config = dict(
    d_model=256,
    norm_eps=1e-06,
    init_std_qkv=0.0193,
    grad_clip=1.0,
)
Each number is 500 + 50 x the weight over the matrix's rms, rounded and kept within 0 to 999. Layers, rows and columns count from 0. Numbers have three digits each.

# layer 6 MLP down (transposed), 1024x256, rms 0.0571, rows 620-726, columns 0-63
514486513415510517563577504528504511534445438424515544587487479558551568511550519469596572463487442423506407479592531496568487514455475463574495472512549531584549490507506524490510548477404477
492439467481475540506495548518449529568457529601518534457539476519395496407447547433507468556445470549467529568524570612521522515481478532509490596482495461484578512300531546511473474479482509
495488466525503508502534514492493526490514513431478473528470493528492464516543492559515500486534514539507501482470732490447457505479470492555489487459468487547500531000494535484510485445459522
449501455541531589505487591516443534564524567495484444516627638493478470571626531448499485476567566419533484504479371421552493493501509500519502506476484496500485515513464449469494515472545554
467508578521491571515522628507414498496468519471438490460516544468421468531534559514489533532486542558452545457496459395466514537480427514470504485475546520505512475331547510498521466546553494
424545420477449592500470418441527524525477389460583533561507558573572525530482495490556408434570511493458475484408491468600348429582517477515499558582442473539439523511456540495500488493458426
457451533437489498514506510419473454547465532503479483557506551487498553567514489402531512498453526481547568477487454489490465519438482509545415431448502512549504523521492580556504523569576515
537512525485545514477426461464483567498534517616528547492512515498498490459487555469552476450591568533561491570479431457387484436483424425540483448483585463513450500501502499464400567548581437
572556426487529495485495550377513478544487473479495560488521506386522519494515411516496516501495529386489492487476478433405433510417527491506467494569472490430537583584531452560598576525500503
409458520461466476510581556547465486445488468487474452516423591499540488426507607420525536511502471489503541463550639443459445515496454462524456514507462527494509451026508545527465563474563518
521480402438430468424560463455517597607624393487558494541585549573411545387474463484529585438576538458464413554451597604497372386505481527504549488476456581493537496326506534507516472569471527
437505496481486496480540448500533519451505506487463440465522536507347468522565617458501428520545453406456486486491431488437404454486462467480523450483450495454506488427548528462508530548508539
437453486481515543521501519431484495496534473488512492519511498490471498544492450537477515498520503450602513436505515472450487406524499501513537481488517541655535521570449562508464470430428495
478542516472541509513554512476504520484398471421511454471513455559394476513510370559499486476554493509527537475446569521516465578508494498469487587524441494453536506327456627467405526439492486
438514526523538544497445402525481441463511442503506506540474487432529570448441493591522537568513469554562507561515631453437536486426499430521495478516507543488550516487497482449530531512487505
518501519503396568484598554370502541529552516591549451506502477457530540594367544519510380424489523446465502570537631508484478403475556465513495404433434533497554491439420497435484537546481514
486452494524482488491453464388528390444431446634517478454498444561473476567513449561522493439521479494506609501484436451445524548483533468490583583501486514483489524508525619491533571550462573
507543588507505388509554548482491525488460442443525471474429450548600481436449477422530546502526500520437402424444526459555436549463448485494542519592462529461487502440553542516486444446482547
489558594501507487520445446541487487546412539480479527538498461442535485346402538468516508577534519493567540569533581364530517488400436556532498481476494396461489481365565497468467529499395520
558503472568525494503494595517537513435510462436544542580538479500525523377512676511499540490521400538540592478514526549418485498449422448444547589458477511503420401397498433429506488459513468
417434620485477451483535455526575557568569508424522594468455555441535547567468346542536529470380496591495505468556469542454513463450466557519491412487500555430472447431600411508454553494385493
474517570460482560479421566527556513481492479417478556524511483514406511515518533555495532479481394461425563557481699452504506534444495458451517470501508452516525508306533474455497455518516455
522464528522481489477508552416486517482501489432539504506529502513514505480494472496505390515521451528490461462532492517499485504479468455492530495565551429449534494620484483537512531547480489
462551538506489509483548576495522505579495493527380625567597597466499440537531455463481511426532455473455545492568500477470491530465498550499518480559546599506495488715516388553472558577558447
482413463468521435536473522522561500472501467451473483564462498569563478425480631446542525456465471457446479519483617466448589514429459458538484518492444544558470529404462443479562506488550620
507588512512562532502479569457503529448497512517390483454447507498583479556548476475560525510648467494475581600401483534454493511467374572471499521449502417480551484447466469495540535542450440
499471444511512607557510495549514519449451551521525491584514524464476499488527525483460535495556475581554458443496772438462465513486455506528480512418407452522557557308462544462541459563498477
409483494629550464474516592548525514558431536499627476509513539571467575545471498564435421450487466461496408549536492582462519575556521580541501521488494478416530432554473474465524461488447492
543525428498454460462467468565550460496443573521555464550457456464568491444418537566408565523432389502482603538449745518483572409543484535367545516498472427519472456459441449510440475526468480
523498401471610528597523487507457551470360472574493511462534365489564479465565595508453490568591479487436545549452522451443616532499560444486504535531539433535518501577511528547495402508485493
461514569453447436414576554489482501441434532551534442558487364522496421483440457546428528350513540536578502414476460485474418453551477517538522493453554548528466487487593482398502509490497484
477436471596504476514459513524496545491494506505446428485526541518536466513489584443456429481499482552576434542483625496486409462422504577558556482517525535528533509054509530461525482418460488
542435597506503488469507588492494468430487451483517440477501525525656568519573466452513481492526538481414482486487444602390448436658414464462573387521593370484523444439558486604578462349632499
538506545474581502566461494564468533466449429476505527511534430622596543586502491475538581572559424560557534510531398433497469434452434472486447484441508555381400528556445576532460494485551499
535429546490492507522433573479528512396457421438443520523437416576510494404503510467490542421529560532478525533566384404514394506510537616492468462415503362469529486601451577471504574581558524
541561472490512458421480484464590479481574496421499622524519537494487512503454351516477482454562509503507537514496541551480414492464505529522436450423472496522566451586469524488464554464513579
479446372490509521446547603478524534492473527510462519467562460386604556399573470521520420499515568418496534432556485568557588492503520548412511502470496434573420476500506514614514528480501495
519518469489472430460444419465538470527489518493454444463481537410521604436445579526455569582506568514470543489576509528523474410444527527513499474477475520475502411466481565468438449451507496
488556466463522486430582556452564541488510487571539565556511594442586489501464485457564573511516502438472564497487611538464489487401469405486483510503455380517496509268600482474530508478438442
440486504512476451548457531497548460511470458589434503474478627563484543537577591449482457458461433418551575556539555484441587522482483514495531490447650537566527486509502468556578401514462593
535591416536528462482411394413499511535432455489515461491580529472589520450491545515412477573494588481462538550552411496557553542470559393437506638516513611465511471509491425500505466558628407
513520438543526502468482516507506503545494548537451431426500451449499521524500518536502514557585517450418502535434597542481500474372452494489443510533483533442509525355523476472492454543492529
352563432405447540501485558430478495498589543552495523566510597530469481548477427512550447495508554506413542473437489546481470580552522473452574467524593567450449554548538469567517479571517460
398328437483530537503483666526409507436507439555410444386536486527413512509506589516481568447576473635571474504532520655525454498549527684529502491518480516468463533605560500458475522644307508
488546532495483509523434556471533516488485500538478531501543523462481463486457688517517485488542508540465522556469534487503536531546487481474474500524526539524523538393516516484565521526594733
458532438475428520504500525516490472418534514479434477466509526520471496506481482484526529561530503532592535474520512491485449496541546506450432517441577512458512502647507466497468464515526471
402509510467519526530435451538475491541409482496382508424547551449434503510605546508453495499516584461493426553547604501552427558506567568490541506437545460440604617429515570472486448495420577
518512564489481604609480613566455490563477474553585422552447367470457486418526490517450449493524576550503560575423586482612438404491523490544545533392476523481429427471526513508486503538409467
524451432447540476450449574510502456521464440547483417603507522465524470484480388537434547479501486489494540518524409557431473473522482553540485484461556515489453433355553497564549477473485455
467505496451453469494557401388559587567512456557425579492563553477507516502435548617558489519504579571507521544510446597484551478515464526522512434589504484453511499658549571442486462551469640
411459612492387550575528424387486546438543540500467526465562620426419536422537525509589515506586503527488487480503446543573488476465427440578502544489513496552474415557408517534504519469491487
518416465508505425548417462517550444393429468418483587569447565509491449488530489497524545588535480464444543508515567494466517512410493396448513550504452493517503412409452667483481467435511501
509618413500517546519594632526452488562548450512485526480430566427491515549449399477519490479524530412447575611531575511520406540523473513466503488528518606512466533432569418517491472419539530
430505456511490406487551561495504509505482447459531481423431495477488594545453480512565402450438523454475517574357529500450579522528598438491438433578460530435458503430492439473426477497605470
565500545514546499596547514496471436539515527456548566565546485505600559397512513501600461444478440438579413543481429528511494535407442387520467454558342536559524516360611459553453570461528469
519511433517485534486417378477468480449455515493505536532497447497442430453478461481382432500541534468513549458546591554519382466511485546587495498543503496576532478563396527453586485474435584
489537499536558571513486473469549564480453475483467522475489463470445544559497501452520511513474518493560566446447470429510443523474527512479462445465391398506606510617478475490517556430457586
485547557594569498520492511509538527506499563493515513550409525458562489413441564536492509488548558465498429443492610480438464423459486521487446582431425442423497546431551534484492455469454514
529516533569561459443517454491460444548426527504569527501484487587662414534537475505526344401631536556553458477497486572569526598525514522474565502458466427405517520453485615442433404432522419
455462489437472535504487486443544558482509533428445545529605509546492511478430430517425459518530559480545439493520533556470439395486493485555544507417490481489435471577489497479477549513460495
510382444532505572509627613482490510498458587556521403686411400536616439436474435512539486445536518582537458346420629516432496420523386427560474427490419515582459571415461638488469573506463483
404488531546522492588495488511585428421547538481531423481519485389545524511475460446595544537461494546394487524579451473521404551465582597407472489429629521413480547485543637508500529451545483
475469522541480473561532515485515482422581553432432492492492533413548461586534555508464484454414541534545417419509451476538550517507502532548529475535523387466425517528521501457451495456495462
476497580425518530520545453498573547447544562478503462416499606500446517524612456476489442455505546503489503449546414502514480587504510444410509523426446550367487512527537472497480478530606483
543473442467510490447452552472445534440529493488502565517506366520527511466598504510428461416569421431569484495483480465504554544511555552468619534440498460573465494498409354501538475523515456
476455602460532512440448543466484539518440442547421521357476565479564568484577535440543581496418467519527472450553429478510580484414546480492508457467461486444526452658526408500459469564450439
474507438606497479451510479467572534441501528505505502467494523459488487547594433427573454516549517448492445408550559558523433547488426464529425525541507488487550468427469514503462469464514536
503468528590446441440480583471428481484516482470452503492513512520553493448533461495475481510509603489554580404489457502472450485547520427486526510527579497585534492457501506463448482465490516
535507483515434496493492497482353437542476489514487441409529432394483531510469390526590516489503480433468486506487397524448470560555555498558544470527545546489541459433397456448586470498456610
362513524513423498490500548432482566619524522467526577503521475459537482541616409575448490515513584534533462514481431453484595551496464522465542466584414475535419460590453453556452584561566397
538464424467484561522521547522472419570451536507607538518518520511492569511467500487590490509509569532502499494459533495467543531469538527521521480522573546586515552429517483467376575382483480
535576574423526567592456586543540545494478516429602512449449532528478508446445454461446567536466544466533571605436515525481477525542471481480460381458432634473415444422500555591507528471469443
457458481509488548475480522545432533431452514449489451544522594568494437518558564402453483419509526488495509483477526517450472528512471479525510520468530458398568446514491549432518411540531496
503539489542505577524536452448567520415520506532417541396499522528449502489571513464529485515500533442523510444494464498528416554535561398406490547525523472417492489378491417561490491406531544
392486403523531504517548495443411473481530548654563536544518396469539462544417633354430531418514472517413463499368434415537481430411433451555557572489430533454482523560421469419474515636376512
529467517419522431465520514472409471489471462579572538492497461568402489520477498508532509582474488511635534509520487488480464398449490523576495534433455504542612569557473559495404568523638549
468466495556537498524552501447529458554474523602458476489489562604509506442521394385467530457568520489510510489548403498393466520416489491437443403531524483472483469424544463524545507458631438
410374535543496509505530586564512541433548560537454502510502463478486544605537550502489387553562475538515504429570534488486529520544458521584460505473552502451535512595497524534500553520473551
533444526520468526411466446479544505523476437555554443442488490531570415544469476523554519526499416557427433517420573535510535483484428474542498512500455479552509528369507491413470522480523531
557428466600533513443596535454533499462477494434551458415445440473540498337465468526461465430567568463493609511600499483484531466494435504533470608489442583468407488534554472443491515502518507
499490571584488505410553545641597509421396454520472530538446445467573537458563442490388515448495535544436466490536489593455498516427578464501509484477404433502418477490481506521421496582517418
456496610542501510414346497478449449541458498544476531408521473484548517489435515509526466485502450591607499438555437513381544301503449515351439594499373633562435550559624565685427480430581471
560542524550438437494397420540569481454534487501589572685563492542536515526438543522530507444492483444408505602599593481570582406506593488483399503429554512476443538424472537427487442474474488
394689505483448541495550469419507476554542530482529558457469459470529449475518556541415506498563510519511516544449597528509588527426397479564525568547332511525470405536527402495486495569511646
414519522483460492444529451576526406530486526442376572428500520603497566422404504489468479470513489457515509457479573525534569501471532471534484515496447476559488430519429550473483462637376572
496465551495508446549447562514529515552524506543532492556492536580414415526583527455532507534549497493482476574460669445556517533506526446545446491451494504522494485375430518550518424448595567
482535518554511547550499481467495430523471452386573421488540476466428474494421531457501457542507440557533499497555589476532514477476515573503486466472564524467498532389472529499566521450490452
496471493407502517580607514516515519512476461560473475483532537466503514520536479560505459509472487419523465507494468502587476496581448535550446533460451559552520513590464536462524568579500539
411499455526496524496499544472527469512507503523446455484497525518425473517561446523507498529469514485612504514581617457448449526508478488489504563551447491477556534189461544549529511499425514
536466551592510508525449545478584452493547489534480554499461429515591528525488586497499418500501581555499477499476544458552483464455474508596511482532496460457431507356415453504428473499475464
447505463507541524461517487596444444506487478460475506447502482540513468537462525451436592587518478502576479472456531469504486578515490506470536503536463438507575553487530539511458572465485485
532525491539471476506532510476521623478444539490449529514507512474552478460501507518620513486471473505483476522467537471487538494534516442554527516461406498529468492529467568465533538531510554
498421581449546522534509506554501528475526460500422526401469546496467485503573432431539450511492574471504546498577548565467440501477482550546362488568499438439482510462430436487481495485434520
416399450464467463481490418576472443466510520551406566409553534505475500479487505383567550572552454434485544478412544564530429462588582479451479533483417501437526543507511516584529480556431574
543493601501528458477509552552491429427466437482477493582533429454412541537587496481415530603458355497494505576498530426459481452478532459449506599507514501429574555509507484483455482446548506
480564435528526489545505539476513465404530595491380509494544490458584444513450666465568446479451502501486560568449577521403539517460466512439487580506474509499542468144524448542525544531599525
422544498565514524517531452505463474502544548541498485542513474557529539447519450462586509552490504455532432559455359592529541416559557414508476477504420513516515570400543453510453503498604513
501534451513461494463526607483588519469500459473553479446502539519506488444485466489528520510474487508582529437471292428536464508400423486458529497589537500494479404603590531477503525500494525
493539463421485549519483435478524541468454487423414567459444522532366476554477543579465462526414445584500441433616389488546563517495468521555638497405345506466503418574498551455440507486445461
471506388474498532530533488472561530463501485471431577419453524509525592516478482419441483538562514480478482568535534474499562522471540484514417397521540526544496546647479467491491457653493573
563459494434560467529597506490483518489434541537525400569445431494543449408520440528462510443549549511446469417469695531441513513581434422528476508503404514451520598367477625537465575536548521
457542440536488431437465585443550516578550450579437485524527507516490468429486489388475558489478569442520454555479448570476585519525491513529485490525436501516464438621554432420415513533518482
462554482605512527516481576452559568376483479579456486514479489493478477532588548406426497577639481546506500509454427568474521519494442479510558505432471595406484534511559487545569468566511552
471449523466495440493545521528554442513462492503510483544555509586492470496467430539419420576496450429416574554533510459462583480416500549478479482441473468545471493645524514475544439563555443
489461556590494453442497445450523459491435533451558545534457568390482502511395453562524474505526561504445466530446520491527585452605486590418529532534449502487431532545489510556511548567436515
461579485529485515396486565444500539506535486517515470482548428481579526642557558410526410414512488404544500514555454647509597559431454525578623557555488454446438517591443467543484545516456400
547445493439509428588463390516591463541477513467494570592500534421495511452478560671530533467499507530512458580499446421507481509524509462502515537438540478409561427355544509498419419541408557
# layer 6 MLP up, 1024x256, rms 0.0629, rows 621-727, columns 0-63
457472488433453459515452531604543451582509538526489499496456476554500485462616465499511459530530561559590479483555473498469439517464421501454613474467532520509517480518509552402523538496481408
533451506416483514538520535480483508454467496410438536523519477554459502496495505605521513599491578540520503488511571500480411565498406541524479517439488523633383496461555481477602451399449597
528487574489444469432524549427568468507538423464457595475413471529471531506555499574501610488596527479537479533493413425512542383469463446451458556543474492471460555535542448474555472471446480
583460466548509596491559533520452502546419471438468450423468566511511430523538485509536566582463432544516482461428492480448571442490395524472538454534537462521537391501510476416476533492554476
508505524532482396476563492467560567569510609454469467523468558476378521477530498598452523550543436590488385536439446418430454459426451500588519512441468577551484599559552429423483418525428563
524508492500538544478484514511589464447494551434495429543423500490533477495472499450456538572558483530522452398536521420515457417513573523529452517458502498532447502522482470547519457494520504
504473487543487488466564545566520409531515468474463410461401503579582482475489458524525490637508486492577501576446468535489504608491463497575479430510419458557541533538478567454540464509512499
534471537482480439560528541514520550452526544492478526473309514622453476541562492525462616533488520494452433622483458428454485568625505533562441444517473524520580559506459436517552572510498505
464479522522448531449542520564380439490473506457459520508505435506474507451465469607492473532523553490550420387503493467503502572412421450585547465439485516554500475516554482437585484443510571
539433478511593426377463536537561504634556467437485482528479458535444471470477439439494487573497451573408478551439509496464419460525514515515533491511441526538552503545554467517537529424448477
518454441561456468397492474481503564531511463507465499532453425564448452520566528520421569537443519436572457471486430489480445509452499438494504533557441467502482472524487542568515497391459556
529444465615470482581440543582631470499512516510455500449498471470465523479536525506470559596510493474478401461504450554457445508472444483530470474494499487524459447551594527496529551552465470
472497487471500512508529531433501461472520490458453552421458428569446458495572482472491461538533522496504509476448503499499609480486457609534452481491516487541392593497541385521570426452508484
504450436607507431526626530514539550516497503474476458476533478508540466518469506472467472507495535464521422555471531480535572450450520519477480581513402529509498629523498487515464447441501497
498529517629454577402512543525453450548415498505459481457404506502516578567541480496395503537549466492432353451447458478434568436482519590500544434500473464555430439529484486486604535515504449
550470455480443462600548549576571434554545510506489528467595470510463555517539507514392449522514441572476463415483470461492485493436514472550526551540505614563507512540497512433555496546458493
550490492579514420594519559432520512482442400466458490490473460553449464420560473501533462531473480499543463349470491501440494456524477490578526438488506578479541493505624530429465439482449526
532495430489471489479478515525557558471500534481484556466440515544414409573502513527452445553512534553582528485518491486516548565513412549534441496491389501548544441528489420474434549452471494
454505438588445555468503554449552503475491540503478494535447573535432425553498476518432517444459589463544430438411518519486528469427481589605529553539485519574509488529383572435628477543488557
539476473523478541507465532495555421537498500439490419484553477490518558539483461503593500616480418505557527474454441498451463530528503444513572471484451539570468529512534500461509531604511447
562467445528539463551596526545510489460428615479471539495470539491547543477526466480436534482481490513478469513470524563449545385453528491538449440409491554562494522523456481525464402506489499
533500518501501508563502559588488462443455526477466478490469487591484526500506495484532563507521463582484445511483416429470494575532489514477465504515389559540499526518462406453533491483547476
561453470431412524500407485448539515483561504471531386486393381531490539484513501516496466558479479522493466510439432492501581532493500453525456457511469465511566499495460567473555481459465532
539385493413502485523485516482455491580464490456475513452582470445351558524534473505479437498539478502559544485457533454494445504538509449525456424597486520498487477551567504359488481485402534
591470483540484520482435537510587434506398524458439561388615492546533532507519505564445558501539487521574458479486464443453428444448419406476540485528490562561524477581523577532487507496490514
546453495507503586451408496488528521570530530447470496519541487499559453499554453555491491565482520492488449454486552482482531428494477523478539457459520500516517445491503548556471515458435492
447466493577503559534575466602489471516546520413461472478562502531549549514468446449552474532455407428528401646484471442483516557520490442501418515514498549463466502520451513482421455467484480
538470477563506463515562545532585536542485551477455552509477433511532509536512536531555549487459450429404498498432541425541489561395451520540449505434391474511523495517574538386463501447415471
494421501389533443526446557564528433533545509445497455467498507519507413572479486520510536437508500554539418449468502446436463513601455503594411486490413519581485511539442519474436444440399461
561481479467477436417564486523572448450523552531423513452457424527456459529472470447481433529445492432565443479400450495451512525524441527574459409582410439522549592541591516507525551456457419
536468478501501415477537491495502538439537444439494436494467488539469420515532507571445548490602517542508446504474541500486516453465460580562602487550530438559503569516561569486537553486403528
550441455460487571430607573510528584469444477497391619441557463531543435531511470468372489499547595544493452507436456481436438539434455441472460428566476481460465621515518497423524396494547493
520499375463490414494467529577534497469469424488462517487423530549503522459458468453426427518486506552538510450364516522441503511482483604533481569500496518555495550526562376506544494491476501
458492451423475499524486542626454563530494548529443534472501454587491527491511503563516489608508418437528454466468449447494486460517473540570460462471481457556460484531522535594569492503419439
476486488461510546601473525511511474480439593486482419478509435516496546544518532519565483576536548547509473525512439413398529539528519459446418579518437517459516486535532445496549426504486454
575459411467506502459624493568530496537598527439454524488371501572514486477513440457540472491520474490553601583458470486451516482502562445484631547460443468531566458507470500385567461415446611
516485477433458492521550485423454585530532503495458491472488505455433425611484482496373485544528528501532471491473475485457456453496447466500540527500560574501563572547483509527474459470493457
574509447538508417501482561504528456511491464445481535526480480489480391513654469515408582430429595528461585497509521477480510500431453551505505507459457507507528467531507509392542572401498402
514482512550533492470395499326437512528518587480512478494562547487516585528574447540547539522489472474434380357580456518467491545402398523533554532485571450528431501531618542532452536497500505
558469407558472442452505493447459506493475465490474544490461522555474455531563423444620513542454523475484497439502489525478510501490470543611459453448412516486513489539459485467490595541576575
510489526437457378501485524466544473448576498431509536465488506495552490479481483523503445533446477563533512488497473441521523557513445444499481416535511527529500494514510497513513550522489437
516503501539484414483480584524535574534489529515495514486506512502457523431511475580531560547540599478572473584414506491473624482447500507424514488548414603537507622550497408567484451521534478
501467528534536494454504478575559515448516544476465518438406485609448381433552444470504578435440583529496465493542493480562530504464415609465596560584464583532537547540450555482500515513469507
543459503534475586477515512423459511484505543478488413496495517512541565536499564522419548429442484439524470545551513486488483467478439539511566507490492499513579487522554491433543497506507558
570495511531499482546499502440572515521493527454509535524531509505527633534549510524522485514480417487473485599479459482486524525483425557527507452553452505542479529536573554487513488501449496
544445474530488523452518473499558527511451435483500504496491349514475409512519430496411431477455569497479505467534472421497488457447485550522447479508461480501499479529429467553562547436456535
442497542475520661501401548489415536562410537471498561512437454507572454534518489582408576533561671567589492521434467488463395489445482540518463540487505540514556509540474516484488424396498544
561508477444549552594524542525477525461488516498465476481425456465527390569522467481502515502473440433532476549456518485499529473602538538459446515414450505518478623506546440478495453479475472
538491536523455520537456477491511490521507575518490498473529474459510527528491436492607481534501532521556393596450460484473591539525491508448456465482460479500535491552503528591627555569444478
554464491575598590540510499542515548580466540491479480455595480470439512523546449540390526535576540400626470461476513485442563592437507427511529427524443489578541521554436569523449457447553516
548435418512443467508478539418501524510478425469458489470457485375445497611536518536529514529471506541548373537527480495449483417446497517510525508474558529566508443515494431467451405431511428
506442520567448477517422489624546447438477433465469552478396429542499438496519453500513470499520507569534619440494494501472450643555503475545486475499384462487470522520466513554486583500446500
549500465486492551522509511470530550568489577465464462483481539521478461541564471516438534563525529504547503534623485460542427461480481485512627589406448568524529471533475515501534571526488515
511420480593419499509478501567506521572529484422496532485428489542486550490578491534421603536437571471542503461533449452494552515521424489376497426547499543575445551523430552463421588530510537
575548416523535390415390539420483527427394526433479598421559507539571434450480480485452471512501537431577560460427398423401364506416543563412554536478482561479545552522406554496492597505504483
562475528594520512477559541550491444503437452460513489472451528526572459468534517463554579487531444470487454501478471451469506548526535458529502478527520497531413464522540546425494485556454474
494447487500484475405512573473455536453459471492448477479466450485456464562480510534476496450533516440535471491443487447447488492528348580521457481559470492542540524543492535538480542490505622
529467420585502456494465532482470537593528508468478560466533420487530577481561472554497445477407576479455430400472471488544464515433487673589474585475566553426611497562500517399607521398455496
568469465519497563524564529488390501540509503439489505474422519546460488456546470518461572521486498574499574522475438456524443525497520504438540509460497504525530511498520508454494461426497513
458463515497578536557502596486493511511468532421462488418478393542499498544495460468566426540498465560512532446518486432457598473530459485597457404482443458550432529510499475497444502484429452
503416437532480443569510517447464526449555581476469478487432517457442539493510470544411607532461578557426514513533452473478489463476521571564503543513520527565616525551502558407594488414485497
505509510546465551568471491586505467471538514494487396522502504489470540587525460547521521485463499506655529487512475463453552498481516640426564512408512513529543535534518447436535414322480473
537431495523527535451550526545572574472459436496465415515487554489444476504534504516433463547495484502545507410479493500499516534494505486525538465533518496499459555534483435467447514528529515
543492415483504534517558538549525471509522516435517501467564546533542530462468501545511607548502515509456432471505488501461509531375582467512462505477514482494572522518557470545415509572539477
596499469578456507487397530624518498572459496440511465458434526455398517447516541517443631495567375461468499527486499510406456551566537474500615472458534496582458469568379461500524487459456569
560470508661512581502464528555535579447437496414460541444486568469494450512512489495419472575527497550536516447472518438480537457490481446456493479495471458530450563494544478457460577469508536
477443461544436468370568526451544438569507497503477511503453414513575478607452451528472524492497496453466417521448485461521561424468480534510497407472475560554531535518498513582520361518423548
465452498454466378514537467442512655578503502498444451484485472491557516532460443485448520563602431567523427428404460452502516519471465434475420511537476526565555523506494447490545483446415532
492508519502469495490452520541483466512519500467452558430476533559436579523543494489546498561472529357485502499443477496406515659497492501517514435483456557545551512524546545461440548523461564
534443426417457510494548539565536567443441547483469581452420497534472517478517490535399563574565520522590434408477457489476452447501509465460528485445370612609560565521410504372530460521492440
498463442428466478464590546533540588516393467442485420471422488542433514535423431531445598507512471560509539509452470504525501495386438583522498542421491530552456503528435537503374496444471427
585494506459439416512493517546453430571596569509460534511577479557516558532492472605505577577559477526554505471433520481474516554445510494530539519395550520518507448529537568521422395488446470
555473481508551536465538536474535525555469585482461523480504558539361443508567451523476520519502413513536417403441456497494502518533430518420525390556479430459523555510610479546591562406491483
580486421564523443423453519496574622484602579483442537547542503584505497517538440482500540567564480614503455552480474488491506521409438628511696440493608511515575552562385481398553535460436428
524413527523458501550536588537399508520492542482492505567483432508506539487581496504512492466485450472522538500374457509460592513475516567478434376487486546496443687518614490580470433462494481
480490470471559454508426504525449513480479514514439477485513501514472468540495454569419546511550527603514484528473469443461460505541479475557619491510476533476475438496488599416450432495477501
524532478490501541472490537503512483550426531483476513452513474511414451430495515508542498550493561556458499517429449458516521539449529539468533495471483558570551484525388408476535467388566453
504484506491489474483572460450588565514482507439476516456421439464516555467599437525394580479492503530551495463531540472434528556503552536448456562539563582496505629514517511424554526513451480
550461479512429418536428525575449501537610413527423522515504509459481513569535529451581500527543513436480429564491516501467462535480470489557417485498474447536524616543514610433443496499462486
411404517565535473449406531601467500464539462465467460541564445480538613554489473511515529539494498442431468472554483423457565530494488419578558489475491479493582499538474610419535549521403523
463454507538462423501429488447502419441488559431504389513471501436410564456494459483425439492466551618529527478472488404423488572545485467491378400450492522554579584540499514586427480392481525
442441401489503543442407495522438500440507494472472529517563552442523532556463512579392454534552512562537483515430450558544438579530494483581485501547410487526512469546618506420570463461485481
498394518479509434410459513507546474523537464452502473528484443611520456481500487493442606521561458460524491474533489440427601567478535459565329481486520464537456460539477452620506443486466489
566471488491456526479512521392484569424480523457461476448543498578461481438513469549483516429531599513533563482455459424466571393549478464545506514543526536477461592521526483506550465547502563
542501503496513493564496523453499535410470538520476471494495460504550555498478474509515567480458467506525578422439534473478542448424413488511432479453419414593575409492544534476562506508525464
542462425482457426472446510459524581489558520479501557434541526493539567476485487479418560523535546545521537437433447491430530503519510523481550591399500587425485529535542523388411608523531572
505478456548426423486501533454553453529460507487482536474496485485484552564518481533474515503471474466538527496432490444442464572489499438468450456616502492487552551500474483508522414409533486
536496448507576523468506492483532557505502465425499532483418462561407470451548486528539485522539467465564435502458550447475429545487508437505425434467539466560451509489538488481500486444545565
499414478574495479559474501508553478528511521446433521498398514424487496481463452524441508532553403597415468561493487463492541395417524514477565582420507511523595584519480600543527403428469475
502452492519470460417577531463537642484565491470462417437498524537548473589524479482508628458449487540477456493436479486424458533586496463498443478471542588499470516556450562542519467498565524
417467493443511475475487495542545410479502489505519454440467483542438527551573483519428473522516558474509521534488471464468500550493500468473507503510523526508548495533468465471504465497410551
555519470557466528497537571442619562552457507447446445461560435509518447477520516495495453580538452486489474519455467474500488530431442518527552488473459486524499530502548477462503461544485507
473464539589510468410438517580494567478479447439521469511439530507419419500559500504443550514532468574537516527397446483428493501542521503476504557498468512487508455523498452492531475471515439
491402451494465517599473539537496401431539484491453494463484574505458496458474473554509530486621499533571487503425469485476575512545417546588542400510468449550411599527441453537551513550465481
545499441597556501439565553574594494566567618446451566477523431526423499531564523511370563565486484495556526419439492494476553447471472527525466480480537583521480524510515372514524416486482533
487505423480541429401476484453470559525489546479396410506508506479469586543452505556523529497448431456465420567544465451506459436518522584475466539502510488488477453524499467508534573450498513
524449481538441455549434490464519538609561531480507453502501386539523489529580475432438457555567472522462533505493539471485512506537503502519486489486537533522640426563530391559521420456463547
532520398485497452550469506474477504590356463448490555450482524488456454560516488535507558488497556504468496498481443517552502431518433539532607519473513526532582503527496570482615428456489470
524497571517540502579478525572500426484507530442469490498409453534494456493553519508428483418458499602446541434498456402462537527556525476485473481502420539517540516502561458520535489491524424
497450487483514445558602508422453562529435553450469556452515386501414427506539453530526460513513528565519451433471503467486473479494509558580504422501469515551495594516582572488456547527477491
558505488564539543390459565524587508544587467490506489478549500487449554557534494496561474516488418458557408516390471505447415572553469482591501476407515485511454561518542493473509471367479513
619524478385463578374513552521462538522490437493492443453579477502498533546523458486459510391538485495479536521474484423505554412476443503443492434569527637502457487538466516561513424411488478
498462529555492510475369529599572373454542433457492461504460536554530429477557475482532532546474545543512585552541514465493436538563448516453530469456539498567494400532447548516483505500498430
535486421497509525454453512428450533542487523491512517467578485515490410368506422491472476558549443524525546572472468448476524470556555461459400523478516516511518518521469540494510430427532518
538500502569556543444500583501481412575557442420493528411552510456461598555525460524473543426481457396526501600434544541462506580541449462427451388437528529521536572548408429449531484516476505
514422449421445554509568487372471535460495511473459526474515499510506561508542440510492563513530536486464474489489488475465490491464479487512560423543592553507478533528459531433553428471473501
548431479493515487485487516508533634636568485503469530455511510558475496465509509561542561454467573510498462512449457492469511465532413510505486461545495426485436579502499461500501490417447560